python train.py --n_layer=9 --d_mlp=320 --norm="rmsnorm" --attn_scale=0.177 --warmup_steps=200 --schedule="wsd" --final_lr_fraction=0.05 --doc_mask=true --steps=7947 --dataset="wikipedia_en"
Each number is 50 + 10 x the weight over its row's rms, rounded and kept within 0 to 99. Layers, rows and columns count from 0. The size before them is the row's rms in percent of the matrix's.

# gate: layer 4 MLP gate, 320x128, rms 0.208, rows 33-67, columns 0-63
# up: layer 4 MLP up, 320x128, rms 0.208, rows 33-67, columns 0-63
# down: layer 4 MLP down (transposed), 320x128, rms 0.123, rows 33-67, columns 0-63
gate33 100:77 38 55 53 32 33 46 46 54 36 56 40 44 48 37 54 53 55 51 47 54 76 56 49 38 63 32 53 40 59 54 41 58 47 53 48 52 56 56 60 50 67 49 50 43 47 43 56 66 58 66 62 57 56 56 49 63 54 43 42 43 50 31 48
up33 094:62 53 43 47 52 44 70 43 45 50 52 48 76 60 46 39 40 40 63 65 44 56 41 41 51 43 73 45 45 35 31 30 49 44 59 38 64 37 39 62 63 57 43 41 56 46 37 43 60 43 57 58 47 47 37 42 72 43 47 48 58 50 60 43
down33 097:58 64 46 46 41 57 50 36 52 56 47 55 42 22 53 55 43 53 59 60 40 45 41 65 70 55 43 40 49 53 58 51 43 44 47 58 46 40 37 67 57 30 61 52 57 35 56 61 38 61 51 54 58 39 35 47 32 54 50 52 72 53 50 50
gate34 101:63 45 44 56 61 66 58 43 55 59 50 50 56 39 55 44 46 48 51 58 50 42 36 53 56 41 52 53 49 51 38 57 65 38 46 55 42 75 41 39 49 53 40 41 44 42 42 31 43 63 30 47 44 49 58 68 65 43 59 48 47 45 66 61
up34 103:44 56 63 32 40 48 34 49 51 64 48 48 43 37 39 29 34 56 43 36 41 47 55 40 46 54 61 44 34 51 53 59 58 63 55 53 63 53 57 53 53 54 38 50 57 57 59 43 66 62 51 36 33 50 38 52 64 66 39 52 42 58 52 48
down34 105:38 60 46 40 32 50 32 56 39 53 42 69 48 53 43 43 61 59 58 48 47 58 49 37 52 58 53 52 39 45 47 40 39 51 62 40 37 53 53 33 54 58 59 42 61 50 66 43 43 67 55 74 37 47 61 65 62 56 54 45 55 37 56 42
gate35 095:58 52 44 53 65 69 50 53 63 53 52 44 52 33 52 25 56 47 47 47 62 51 48 39 46 47 54 49 57 33 51 55 51 33 66 57 40 43 56 52 41 61 36 49 55 54 45 47 51 51 43 53 49 51 61 66 57 53 63 45 59 60 55 64
up35 102:50 49 63 67 48 51 41 46 48 65 55 43 46 51 47 58 50 57 61 37 42 42 63 67 45 54 50 43 32 43 48 42 42 48 47 53 60 39 56 64 51 35 54 47 46 58 40 77 44 43 53 42 55 43 78 40 45 61 40 55 52 52 51 44
down35 099:54 47 46 50 50 50 58 64 37 58 52 42 62 57 47 73 53 40 60 45 55 52 50 62 57 36 49 40 36 30 59 46 53 54 45 28 49 47 50 69 45 39 61 44 38 42 54 48 51 55 49 55 46 71 66 54 47 60 35 46 40 45 51 51
gate36 109:45 56 52 39 60 53 56 59 51 55 72 45 50 32 37 58 46 41 52 43 40 30 56 37 56 43 38 49 60 58 43 39 71 34 44 56 46 43 51 50 50 58 51 47 40 46 54 50 32 39 50 46 54 42 56 61 47 49 65 54 85 46 55 56
up36 112:73 35 61 43 35 47 44 47 44 39 40 46 59 45 46 61 54 57 56 39 51 59 65 54 43 52 59 54 45 58 58 51 34 55 55 44 53 45 39 30 43 65 53 69 31 55 48 65 68 35 40 64 42 52 54 41 55 51 44 57 60 40 35 50
down36 111:37 70 54 41 44 44 63 58 40 57 51 49 31 51 59 72 31 52 47 47 54 63 39 46 40 62 54 31 54 48 42 57 49 44 38 56 57 52 59 50 53 46 59 52 38 32 52 35 50 65 46 31 69 44 41 73 56 52 52 46 37 28 68 38
gate37 099:44 45 48 57 43 33 65 60 62 48 69 42 52 38 43 64 54 47 50 49 53 53 47 69 44 32 50 51 48 73 53 51 52 57 42 49 57 53 60 51 51 50 44 25 53 61 37 52 76 49 38 58 59 61 38 54 60 48 51 56 62 52 49 63
up37 102:56 50 41 58 42 50 67 42 55 55 51 49 47 49 53 33 52 60 51 57 46 51 54 58 30 57 55 65 36 47 61 54 41 45 49 49 43 46 54 20 49 59 50 52 39 56 51 55 53 41 59 43 50 62 49 38 55 39 57 37 64 35 36 47
down37 103:47 42 61 41 51 53 50 56 37 44 56 54 47 59 58 47 47 60 42 44 62 64 39 42 60 49 69 68 28 57 51 40 41 50 46 46 49 43 45 52 56 56 74 36 35 51 57 49 42 42 66 54 43 40 67 59 56 49 37 53 40 45 59 52
gate38 099:73 43 29 50 44 56 46 58 31 69 48 54 41 61 53 64 50 53 38 59 59 59 38 56 32 37 43 56 31 62 43 31 52 37 25 53 50 44 50 36 41 49 44 58 56 51 54 44 41 54 60 26 56 45 58 54 55 47 57 47 57 65 47 43
up38 099:36 46 67 60 42 60 32 32 37 52 45 42 43 33 53 37 47 54 55 59 54 43 63 38 57 60 41 50 49 64 56 59 65 56 70 43 41 45 46 47 58 36 55 42 37 40 71 57 48 44 62 59 53 56 51 31 41 50 51 66 58 44 48 35
down38 103:67 50 60 52 42 58 57 50 56 48 57 46 44 49 41 46 37 63 37 57 25 46 47 30 57 44 44 42 68 43 52 54 47 45 59 50 49 49 61 66 56 49 60 51 62 60 65 50 51 50 44 48 48 53 45 58 57 48 45 56 39 51 46 29
gate39 091:39 59 56 40 40 67 47 48 47 37 55 72 53 58 56 43 38 57 56 50 47 39 25 51 50 59 67 36 73 71 71 55 53 52 47 59 56 63 45 42 49 39 64 54 47 60 56 47 34 68 49 64 54 48 49 50 53 64 42 49 45 57 46 53
up39 090:61 60 47 48 41 61 32 35 40 42 59 41 50 46 46 53 58 35 50 47 56 28 34 62 48 48 49 42 58 52 74 42 44 44 47 56 44 37 39 41 56 46 39 47 34 37 54 46 55 64 52 66 43 45 57 54 42 54 35 54 53 40 29 50
down39 096:32 44 39 58 42 42 59 52 49 49 54 69 54 53 36 36 54 49 53 58 43 40 70 54 32 48 67 71 54 52 44 59 59 34 57 40 69 63 58 54 50 58 33 52 55 54 33 58 50 48 58 30 46 53 58 53 47 40 48 56 57 49 49 53
gate40 096:64 69 47 39 45 50 42 52 56 48 72 49 39 54 39 61 43 43 48 59 28 38 48 54 56 50 37 57 39 51 54 45 52 35 59 52 67 62 66 56 54 62 51 61 44 60 54 62 53 69 47 52 65 29 51 50 50 40 55 55 36 40 44 50
up40 105:48 72 73 32 53 50 48 54 55 36 61 61 51 52 54 65 56 54 51 44 44 46 59 40 25 41 40 60 26 45 53 42 36 60 41 61 42 53 49 49 48 41 59 58 60 58 51 39 34 49 45 55 48 43 47 52 57 48 48 35 39 42 68 51
down40 103:50 53 46 33 40 48 41 65 42 52 54 62 45 61 70 50 33 66 35 55 64 34 62 58 52 37 59 36 54 47 48 52 43 59 68 66 43 60 46 50 50 59 37 52 57 61 54 71 37 44 71 61 46 34 49 51 41 55 48 49 54 57 62 60
gate41 106:44 61 42 53 41 45 37 66 54 51 58 58 44 53 25 46 52 58 41 52 70 53 66 51 55 50 34 31 49 39 45 68 54 66 53 47 48 54 58 59 50 34 52 51 36 65 53 47 60 51 44 25 33 59 67 48 53 57 76 55 34 54 56 74
up41 106:54 68 34 38 59 70 46 32 36 45 76 43 38 59 27 43 58 70 49 55 38 40 58 52 56 59 38 35 50 56 46 45 32 37 56 58 42 51 60 43 46 47 62 51 50 55 34 53 65 55 48 39 58 44 64 39 66 55 67 50 40 57 45 43
down41 104:54 46 62 53 46 47 55 54 47 51 49 58 46 48 64 43 66 41 53 62 52 50 68 45 31 49 33 50 69 25 48 62 59 42 62 46 53 46 53 59 65 40 42 47 37 42 65 63 55 45 57 64 59 61 61 50 47 59 55 52 81 42 47 38
gate42 099:50 49 61 41 57 41 39 51 60 59 66 49 55 48 47 54 50 43 62 47 47 52 35 50 53 45 65 57 53 44 60 62 71 34 35 44 56 39 33 58 45 63 47 55 45 29 48 54 57 41 45 55 57 64 56 51 60 45 47 38 37 69 51 50
up42 100:49 81 53 49 45 72 44 42 68 34 39 41 46 53 62 36 32 44 59 40 41 58 54 31 51 63 44 69 39 36 53 60 57 52 66 58 43 62 49 33 45 52 42 48 49 48 47 52 35 61 63 43 54 56 46 46 58 42 65 37 57 48 49 44
down42 095:54 41 39 49 51 49 43 57 63 55 39 54 50 51 55 40 49 46 64 43 53 85 54 40 64 46 51 53 43 52 63 54 57 36 44 55 47 49 40 43 48 43 67 70 61 44 63 49 78 44 53 35 55 46 59 45 60 52 36 42 32 46 49 35
gate43 080:50 41 45 65 43 38 50 53 40 61 52 55 51 58 57 41 46 42 49 47 50 46 41 28 67 61 50 34 42 54 50 41 51 37 50 67 52 65 59 41 44 54 54 50 27 57 60 30 46 43 58 46 59 49 65 75 44 52 63 53 57 51 56 46
up43 092:55 69 45 29 51 54 66 63 36 31 42 41 58 46 38 51 52 41 48 60 53 36 51 41 57 60 50 55 54 44 39 32 56 55 48 50 41 68 54 79 49 47 48 60 55 56 45 35 52 48 47 37 37 45 40 40 30 38 52 42 47 47 53 58
down43 106:45 32 60 67 43 46 30 54 50 43 45 38 52 49 59 36 65 61 56 53 62 48 67 49 43 53 46 32 52 47 39 50 48 43 46 41 42 41 54 63 57 43 47 55 59 28 50 60 56 60 58 62 59 66 60 33 39 48 61 49 51 45 61 35
gate44 098:71 62 35 53 48 57 39 51 44 59 50 36 50 63 29 44 42 49 38 36 57 70 60 34 76 43 51 37 40 39 56 46 45 42 44 50 52 44 62 39 45 43 54 50 48 67 57 26 54 64 63 52 41 49 52 58 48 36 62 39 47 28 54 52
up44 102:61 41 60 47 36 44 57 46 54 53 41 51 54 57 44 39 50 53 57 41 52 50 49 46 54 38 39 52 46 38 60 66 52 49 41 52 62 51 33 32 41 32 47 51 38 38 52 51 40 44 51 66 45 26 42 44 62 47 64 49 44 58 53 50
down44 094:47 28 38 52 52 60 38 45 61 60 35 42 53 44 35 53 50 39 45 49 50 54 43 57 52 36 51 51 41 61 37 40 50 55 66 49 45 41 39 48 45 43 57 47 43 48 57 51 49 53 48 50 52 36 49 43 57 50 74 50 60 57 43 61
gate45 100:57 53 67 53 44 45 54 46 55 50 43 49 59 50 40 48 32 53 58 70 38 61 33 51 59 62 38 50 42 37 57 61 49 49 54 55 52 27 59 55 19 59 56 52 59 42 60 53 52 55 53 50 35 57 50 69 46 39 60 38 58 57 55 53
up45 096:62 49 32 59 48 51 47 45 53 41 57 52 29 51 43 49 58 44 47 63 56 72 49 62 53 35 48 58 39 49 46 58 47 36 49 47 21 41 47 52 54 37 53 51 46 67 50 32 48 65 31 36 45 48 66 47 47 50 48 40 56 43 56 45
down45 101:40 55 46 49 45 57 70 54 38 38 44 55 51 50 52 57 51 45 53 60 49 54 69 59 47 69 47 46 27 44 48 42 43 50 50 65 40 38 52 56 44 56 60 65 52 60 43 44 60 61 37 44 23 38 67 66 57 54 66 41 62 54 69 57
gate46 103:75 39 41 49 31 37 55 30 56 41 50 44 54 61 53 50 56 62 48 59 43 46 42 42 48 48 61 56 29 74 53 53 45 41 42 36 36 59 36 44 42 56 50 43 57 51 61 40 61 41 42 48 61 50 36 60 68 56 57 63 67 38 54 57
up46 098:40 65 53 49 40 27 50 64 52 39 57 38 48 51 44 42 36 44 67 38 55 47 49 57 59 63 46 52 60 52 62 58 55 17 52 51 45 37 61 38 48 54 68 53 63 56 37 59 46 56 55 54 62 55 59 49 54 55 59 48 55 51 54 48
down46 104:33 60 44 44 54 59 53 50 44 50 64 54 48 69 64 46 52 67 49 54 40 41 67 48 46 68 40 44 57 53 54 50 48 28 54 46 43 52 40 39 49 35 48 54 55 48 50 52 61 61 45 40 53 43 33 41 65 50 71 58 69 51 42 41
gate47 100:61 37 53 54 44 55 39 53 51 65 53 56 65 57 30 54 77 41 49 54 61 43 41 44 21 56 37 64 44 40 42 52 48 37 45 51 64 48 46 45 66 53 41 53 44 68 52 54 66 55 52 45 53 47 34 59 49 45 55 67 43 51 46 48
up47 102:58 38 49 42 67 37 30 53 51 67 48 44 48 57 63 51 53 61 39 54 53 46 43 24 57 52 48 69 60 45 37 59 52 50 44 61 44 44 51 44 46 60 67 65 62 41 43 43 62 46 34 55 43 57 44 47 47 47 54 57 41 44 46 25
down47 102:40 33 54 61 28 52 47 42 54 54 57 63 57 44 61 51 48 41 59 57 49 54 49 46 49 73 40 36 48 57 46 45 51 57 47 44 70 61 57 62 38 49 63 41 45 51 59 55 42 49 36 73 69 49 59 58 74 43 51 45 56 31 51 62
gate48 102:61 55 49 49 60 42 70 38 46 41 53 41 40 21 61 36 44 55 71 41 47 55 68 49 28 44 61 48 38 28 52 45 44 55 50 50 46 50 53 57 53 48 29 59 46 68 53 48 56 62 54 41 55 53 61 56 47 54 61 62 33 58 39 38
up48 108:45 40 59 54 34 53 69 47 60 45 53 58 51 52 45 66 65 71 55 59 51 53 56 48 77 52 39 55 58 46 42 69 66 56 68 47 42 61 33 47 45 31 63 48 57 32 54 66 56 28 41 72 38 57 43 42 56 53 53 34 45 51 50 61
down48 100:32 61 55 41 59 67 60 59 46 46 53 47 38 57 50 68 54 54 46 54 66 62 69 47 46 51 56 49 75 64 61 40 40 64 60 37 44 53 54 59 44 41 55 62 69 52 69 57 53 42 52 55 49 55 41 39 55 60 37 39 47 58 57 36
gate49 099:47 42 66 45 33 61 60 37 48 58 33 58 45 33 56 51 53 57 57 37 54 35 58 43 43 51 46 42 48 50 45 40 30 27 46 32 48 52 60 40 37 41 54 59 47 37 43 38 52 58 60 39 64 64 46 63 43 51 65 57 66 36 44 44
up49 104:41 51 50 61 54 47 46 48 37 44 45 43 37 43 30 35 45 57 60 39 54 50 67 26 50 37 55 43 47 69 64 62 43 42 53 52 51 41 50 57 42 40 47 49 49 49 45 62 35 42 57 74 64 28 53 48 50 30 51 29 60 44 55 49
down49 107:61 64 35 51 30 56 57 55 40 52 53 70 54 57 68 55 64 51 30 64 58 56 45 23 54 39 42 53 46 48 55 45 57 57 52 59 27 35 41 52 50 59 60 43 63 56 69 46 52 56 46 65 41 36 34 37 40 61 44 43 38 41 45 45
gate50 102:58 40 47 48 50 41 43 57 51 57 55 29 47 42 19 48 49 42 45 57 53 69 59 51 56 42 61 36 70 72 48 46 50 53 50 67 59 41 66 36 48 32 55 45 53 45 56 54 66 53 52 49 43 38 55 49 58 60 67 44 50 60 43 58
up50 102:43 50 39 56 47 58 48 66 57 61 37 43 51 51 38 40 42 44 50 48 50 65 34 53 55 51 50 64 61 62 63 38 49 60 58 53 36 45 24 62 49 62 41 52 40 50 38 55 60 40 49 42 46 36 40 40 54 49 52 55 55 51 61 59
down50 105:54 52 54 35 49 64 47 58 53 64 56 32 52 61 47 35 55 27 47 55 52 48 39 45 53 53 57 56 70 65 65 33 52 68 48 53 53 52 66 47 55 48 56 44 49 36 35 24 56 53 46 43 66 49 66 57 57 45 62 48 37 42 46 37
gate51 090:50 42 49 34 52 29 57 46 48 65 36 51 52 57 39 47 43 72 54 50 70 58 58 34 59 52 46 54 68 44 71 39 66 61 72 34 64 50 49 54 47 47 51 52 69 55 35 60 58 36 51 46 42 68 41 57 44 42 58 37 52 60 41 60
up51 099:56 48 67 22 33 62 39 53 43 59 42 47 42 62 49 57 51 45 51 66 38 45 63 41 41 54 59 46 59 72 63 39 66 55 53 47 67 50 49 34 42 29 48 46 48 53 51 42 47 48 34 53 64 56 52 51 55 59 57 40 47 33 66 49
down51 094:62 32 53 55 67 45 39 38 49 42 37 53 44 63 38 32 51 30 47 53 44 47 53 34 31 32 55 72 43 59 48 70 54 46 47 56 37 49 57 44 54 54 55 51 56 56 23 77 49 54 46 41 49 55 68 33 51 48 41 61 53 64 53 44
gate52 104:46 55 51 49 54 53 61 46 47 46 55 49 57 64 57 46 51 80 49 56 46 45 50 52 57 50 58 45 50 53 54 44 53 40 47 52 44 60 61 51 56 67 50 28 52 40 51 55 57 46 50 49 67 36 61 42 45 47 36 52 47 36 60 64
up52 092:75 53 49 53 41 49 41 48 61 54 59 40 42 43 39 66 56 51 50 45 48 64 38 67 53 54 46 54 48 49 36 60 59 50 59 45 50 49 55 51 48 53 60 41 49 59 51 48 42 35 37 38 53 43 38 65 42 48 60 54 57 49 58 45
down52 096:41 74 45 50 47 59 46 50 30 60 55 39 50 79 62 39 62 32 51 40 61 38 51 34 39 49 61 54 41 83 35 46 51 61 42 32 34 58 80 61 51 66 58 36 55 42 37 48 46 34 43 56 68 44 58 67 44 56 40 54 45 52 51 44
gate53 104:38 30 51 55 46 45 54 34 52 60 46 56 63 38 35 37 48 48 60 33 38 49 63 31 45 47 48 52 58 56 51 51 70 45 54 57 49 50 47 33 60 29 66 65 54 45 50 47 55 34 72 40 57 59 50 46 68 35 43 61 58 47 45 38
up53 100:43 39 43 51 66 50 56 49 44 42 68 37 48 65 47 35 52 45 58 31 57 41 55 42 56 69 48 58 50 40 40 58 52 49 50 45 64 78 56 53 37 33 57 56 36 37 52 62 56 54 45 58 42 46 46 40 39 46 60 55 68 64 34 51
down53 109:64 51 35 42 42 53 61 40 35 62 65 45 45 44 58 63 47 56 48 54 59 54 52 54 52 62 55 59 47 58 54 45 60 56 49 58 42 55 52 66 33 47 36 47 36 44 54 46 47 57 48 66 64 46 64 43 47 40 49 46 60 71 54 52
gate54 102:51 36 65 54 48 78 66 44 52 57 54 47 50 49 55 53 60 50 77 51 48 47 53 35 44 44 42 59 59 66 61 54 39 47 41 36 52 44 38 59 58 51 41 37 55 49 42 53 57 51 40 49 39 64 48 58 33 50 54 41 57 21 46 44
up54 096:50 69 47 64 53 53 43 43 50 64 53 59 47 43 45 34 48 38 52 45 58 46 64 47 52 33 64 39 45 54 38 60 50 51 40 52 57 52 54 44 32 56 56 46 48 50 55 41 42 37 74 48 35 48 48 46 51 62 50 64 24 56 67 54
down54 096:58 49 56 40 65 43 45 44 54 67 44 59 69 64 49 52 57 33 62 48 33 64 48 51 60 54 50 33 42 61 40 59 50 51 55 54 41 51 70 46 61 33 54 63 51 54 53 74 50 55 41 46 48 39 52 32 55 55 35 54 49 50 41 48
gate55 115:56 35 42 47 62 52 59 47 27 55 43 51 55 44 52 47 48 50 50 62 27 48 51 49 43 37 35 36 42 73 38 58 62 44 40 32 48 52 46 52 53 57 41 31 55 55 53 53 30 38 42 55 71 41 31 51 45 41 54 52 43 62 61 50
up55 105:58 27 54 56 49 34 62 48 68 41 54 43 71 49 56 58 54 37 48 35 46 30 61 39 40 47 51 49 42 70 69 57 67 59 52 65 43 54 37 53 40 36 58 42 57 71 47 60 51 46 56 52 54 69 56 52 58 55 56 54 49 56 64 52
down55 104:52 83 55 41 54 53 54 53 59 42 38 29 56 53 32 54 40 51 57 56 61 52 55 38 52 63 51 59 48 33 44 64 55 45 58 36 47 36 41 52 50 37 53 51 62 44 58 47 65 57 50 52 55 64 45 53 36 60 47 38 61 51 55 52
gate56 101:54 49 59 59 54 65 55 49 63 63 48 36 37 49 61 55 38 46 54 65 60 32 42 39 57 55 65 37 40 42 53 42 49 48 34 69 60 59 47 46 39 46 56 53 43 57 36 40 54 39 54 29 31 55 62 34 45 27 59 53 48 42 44 63
up56 100:51 44 61 60 34 53 69 58 59 42 28 69 56 45 43 46 56 53 52 47 50 58 27 35 64 49 53 53 55 37 49 44 52 63 36 55 30 58 56 65 62 44 52 50 46 64 50 48 41 66 47 60 52 58 66 41 61 64 31 49 39 39 52 51
down56 099:51 49 53 35 45 59 59 58 53 57 37 60 71 50 46 62 54 52 42 52 52 47 48 44 37 33 52 48 53 34 52 62 46 50 70 49 41 44 54 48 50 72 62 41 40 57 37 37 61 50 44 65 54 27 52 51 41 62 43 46 57 53 40 42
gate57 104:55 60 33 52 55 53 67 51 44 58 52 54 50 37 48 54 48 55 49 35 57 63 65 48 52 42 40 48 54 47 44 42 40 73 62 46 58 35 47 46 28 38 53 39 47 70 45 48 48 62 52 61 37 39 40 47 49 43 70 59 65 73 47 27
up57 108:48 52 55 38 51 45 60 53 47 34 71 76 35 51 28 53 44 46 39 43 61 51 54 47 53 62 39 36 64 55 36 66 49 53 38 56 39 48 50 51 45 67 40 42 57 51 37 42 61 59 53 45 65 52 51 31 46 54 52 71 46 65 55 61
down57 109:53 43 48 56 41 51 46 46 59 63 31 42 64 34 43 52 54 55 56 43 59 67 46 67 47 42 55 46 39 46 52 60 60 39 40 35 56 56 35 49 53 25 36 44 52 57 51 50 51 46 59 59 53 45 47 50 60 49 57 37 47 44 45 35
gate58 101:67 66 51 62 36 35 38 55 57 60 44 41 43 52 41 58 31 43 56 54 45 58 46 53 62 57 58 54 35 50 49 42 53 64 55 28 54 48 55 44 30 59 67 45 45 66 39 44 45 62 41 56 32 52 82 55 45 48 44 38 61 26 55 45
up58 104:53 54 47 57 41 51 32 51 32 54 39 44 35 51 54 48 58 36 67 41 52 63 63 41 60 46 73 50 56 44 59 71 46 43 34 36 31 70 47 63 58 55 52 73 66 67 40 56 44 54 53 62 54 55 53 53 62 44 53 65 58 60 56 54
down58 110:47 38 51 60 64 41 34 51 49 62 43 45 44 40 40 33 73 55 60 38 57 60 53 57 51 36 40 45 36 63 68 56 53 49 45 60 52 32 38 47 43 47 51 28 45 49 59 64 40 53 51 48 52 50 59 44 37 59 56 54 46 47 60 38
gate59 109:30 47 51 50 57 56 71 49 66 49 58 46 48 65 43 37 58 39 63 56 57 58 49 37 51 51 50 57 45 45 53 49 35 22 36 61 65 56 37 50 59 53 45 47 35 65 55 57 66 52 58 41 52 45 52 78 68 60 59 51 40 68 64 46
up59 108:38 62 42 45 52 56 46 58 53 55 44 33 53 70 49 58 42 43 40 49 49 37 34 51 39 41 46 23 62 47 47 40 63 53 60 44 65 46 38 26 45 30 48 42 49 54 51 61 57 55 62 51 62 43 41 70 55 55 54 51 47 59 47 52
down59 106:33 60 45 53 43 49 45 53 63 52 53 38 43 58 37 49 39 61 43 38 45 58 50 51 55 64 31 37 45 41 48 54 53 40 52 58 62 50 44 31 46 47 54 57 54 49 64 60 62 37 62 35 61 53 44 51 55 54 38 45 61 34 45 53
gate60 097:41 48 41 54 66 47 43 53 45 39 58 65 27 38 49 52 36 54 45 50 48 50 60 48 51 37 61 33 47 42 37 55 79 59 47 43 62 59 49 53 32 49 49 36 60 54 69 38 52 51 40 47 65 47 60 46 56 44 59 44 57 42 45 58
up60 098:52 45 61 39 55 44 40 61 47 53 57 49 45 37 58 63 46 68 42 53 41 40 42 58 41 46 48 58 44 68 41 45 42 69 49 54 46 69 69 59 46 29 45 62 56 50 39 51 66 39 61 52 61 56 49 46 50 51 49 58 58 39 41 68
down60 099:40 44 61 50 44 55 38 26 46 65 39 56 35 43 35 43 65 56 32 60 58 63 53 45 53 50 44 53 50 36 52 50 46 58 59 37 63 54 51 36 39 39 46 52 68 39 49 53 50 49 42 55 68 45 53 75 39 30 43 58 44 55 36 69
gate61 088:30 44 38 40 26 56 48 40 39 54 50 63 71 36 38 48 38 42 39 42 63 65 37 60 56 44 52 66 62 36 43 38 54 57 33 60 51 25 38 43 33 40 41 43 53 52 62 41 60 42 49 46 58 36 53 53 55 59 55 59 48 54 38 46
up61 096:40 46 51 43 60 66 56 48 44 55 53 69 64 37 35 46 44 49 59 47 52 54 60 55 54 55 34 41 58 62 62 54 45 38 60 43 57 56 42 51 32 51 33 27 43 64 36 40 36 49 53 48 74 45 51 63 32 59 42 41 41 48 35 58
down61 100:36 38 47 51 26 40 39 58 53 43 40 54 54 55 45 55 48 57 57 54 57 58 44 60 42 60 45 62 53 54 58 54 70 57 48 54 48 33 43 64 41 50 63 31 45 57 39 40 48 48 43 44 48 48 41 34 36 36 49 57 51 58 46 57
gate62 101:58 58 56 43 43 69 50 52 53 49 48 48 43 43 57 56 40 54 64 51 48 50 40 51 54 28 45 34 46 50 55 78 46 27 31 56 56 54 59 34 53 63 44 56 40 51 60 38 49 49 47 63 57 48 57 52 56 44 55 58 30 50 39 59
up62 098:52 25 38 58 73 59 51 43 51 74 65 53 51 60 57 48 41 48 55 65 48 53 41 58 59 57 52 38 46 47 49 64 30 49 45 53 40 50 37 46 60 48 38 48 50 56 46 42 52 35 50 53 67 36 61 37 48 29 42 53 36 45 48 50
down62 104:56 51 64 42 38 56 56 50 59 56 50 55 29 57 64 47 57 61 64 57 48 43 63 49 37 24 44 50 47 46 31 57 31 54 46 52 60 49 56 38 38 43 55 50 48 58 71 42 42 54 43 44 39 46 46 66 59 68 57 49 58 52 63 58
gate63 092:59 62 57 26 47 17 46 63 46 41 51 66 54 52 62 37 55 33 53 48 53 49 49 47 52 30 45 43 42 55 52 56 72 53 65 58 37 59 21 41 64 60 62 55 44 46 45 38 55 52 65 45 56 55 45 53 41 47 38 54 52 52 55 41
up63 097:59 61 42 52 52 41 41 33 55 49 56 40 47 48 42 32 38 70 47 45 45 45 58 52 56 64 50 72 44 51 39 70 50 39 68 47 50 36 41 55 41 46 60 44 38 51 36 43 39 36 72 50 49 47 65 47 55 48 48 35 50 38 51 45
down63 100:43 45 38 52 33 43 45 38 41 43 59 41 53 51 60 54 46 43 45 71 44 41 57 51 51 43 72 18 38 55 60 35 52 53 64 60 23 43 55 67 63 52 41 42 37 40 35 55 43 63 51 37 34 50 46 57 59 57 32 46 53 55 53 55
gate64 105:47 61 46 53 51 55 34 56 27 63 60 65 33 44 31 50 41 52 51 53 51 52 57 52 62 33 26 62 57 21 51 50 56 41 31 59 53 50 37 52 55 44 56 36 57 53 59 52 47 40 40 52 47 46 55 52 54 45 49 39 34 55 57 51
up64 097:43 44 45 51 54 57 56 54 49 48 52 50 48 53 54 73 60 18 51 57 43 46 57 43 71 62 43 48 43 41 38 47 44 67 46 40 54 43 55 51 70 50 46 41 51 61 40 52 64 46 52 32 66 76 43 62 53 70 48 50 51 56 38 57
down64 096:55 46 42 47 38 52 46 60 46 50 45 41 66 36 77 42 52 50 59 51 58 34 64 58 46 46 32 60 50 60 42 49 55 37 56 42 40 49 64 70 68 53 52 56 56 43 50 59 44 58 58 42 65 46 51 54 45 52 45 28 46 62 47 52
gate65 100:50 58 58 54 49 51 55 49 44 41 63 52 63 40 56 45 38 50 40 50 44 45 53 64 38 42 54 50 48 39 47 63 39 56 54 63 59 37 63 53 33 41 45 47 54 68 45 55 44 41 55 47 38 53 40 43 56 44 40 36 43 46 60 62
up65 089:68 32 42 50 40 65 75 40 52 46 56 54 55 59 43 51 63 52 56 51 53 52 36 49 57 51 41 43 47 23 47 63 41 52 46 61 55 51 42 55 40 54 47 59 52 55 62 31 52 53 57 55 35 34 39 59 53 47 56 36 62 60 41 35
down65 091:47 57 56 49 47 50 57 53 66 44 42 56 42 51 52 48 42 47 37 62 42 55 60 59 47 55 49 72 51 47 57 50 40 45 63 47 44 54 43 39 34 61 45 42 60 47 44 67 41 41 48 48 39 57 55 30 46 33 52 62 56 60 40 50
gate66 095:72 58 48 52 36 42 36 42 38 64 41 40 57 48 49 36 52 29 57 58 48 53 54 27 48 41 51 56 68 50 68 48 29 42 43 56 49 60 58 56 63 39 57 53 52 51 47 55 55 43 61 42 59 63 54 58 69 46 41 62 47 43 48 44
up66 093:49 42 71 39 55 50 42 59 55 56 49 62 58 63 50 36 41 34 52 47 45 48 49 47 58 51 47 28 35 67 47 44 50 54 27 53 63 58 54 59 62 64 55 47 45 65 49 24 62 49 51 47 55 55 50 59 61 64 39 36 54 52 53 55
down66 097:32 63 55 61 62 50 59 47 56 61 62 64 56 60 51 67 55 61 39 40 48 46 41 54 54 61 61 42 53 51 39 50 46 55 51 47 68 39 28 50 67 42 38 49 53 56 68 53 55 42 60 46 45 42 55 58 52 50 53 31 68 63 55 44
gate67 089:58 60 44 59 67 46 49 42 42 52 35 58 41 69 59 50 32 50 56 40 63 39 44 37 60 61 53 48 53 46 60 24 50 47 61 49 48 58 47 49 45 45 50 52 47 68 36 56 53 61 40 35 24 44 60 45 44 53 48 57 45 49 58 55
up67 092:35 59 57 64 34 43 47 57 44 45 53 67 45 49 62 53 52 52 32 80 44 53 37 57 52 50 53 55 59 67 42 59 50 35 49 50 64 53 53 53 63 59 41 44 56 62 75 59 54 50 55 59 47 58 64 49 35 42 41 61 42 35 52 57
down67 091:55 63 50 40 43 62 50 49 47 56 50 65 51 67 48 45 55 45 50 53 60 43 68 27 46 74 54 56 53 49 45 46 44 73 61 50 42 55 47 57 51 37 50 62 51 45 56 40 47 49 49 56 50 45 31 52 44 51 54 44 49 61 39 45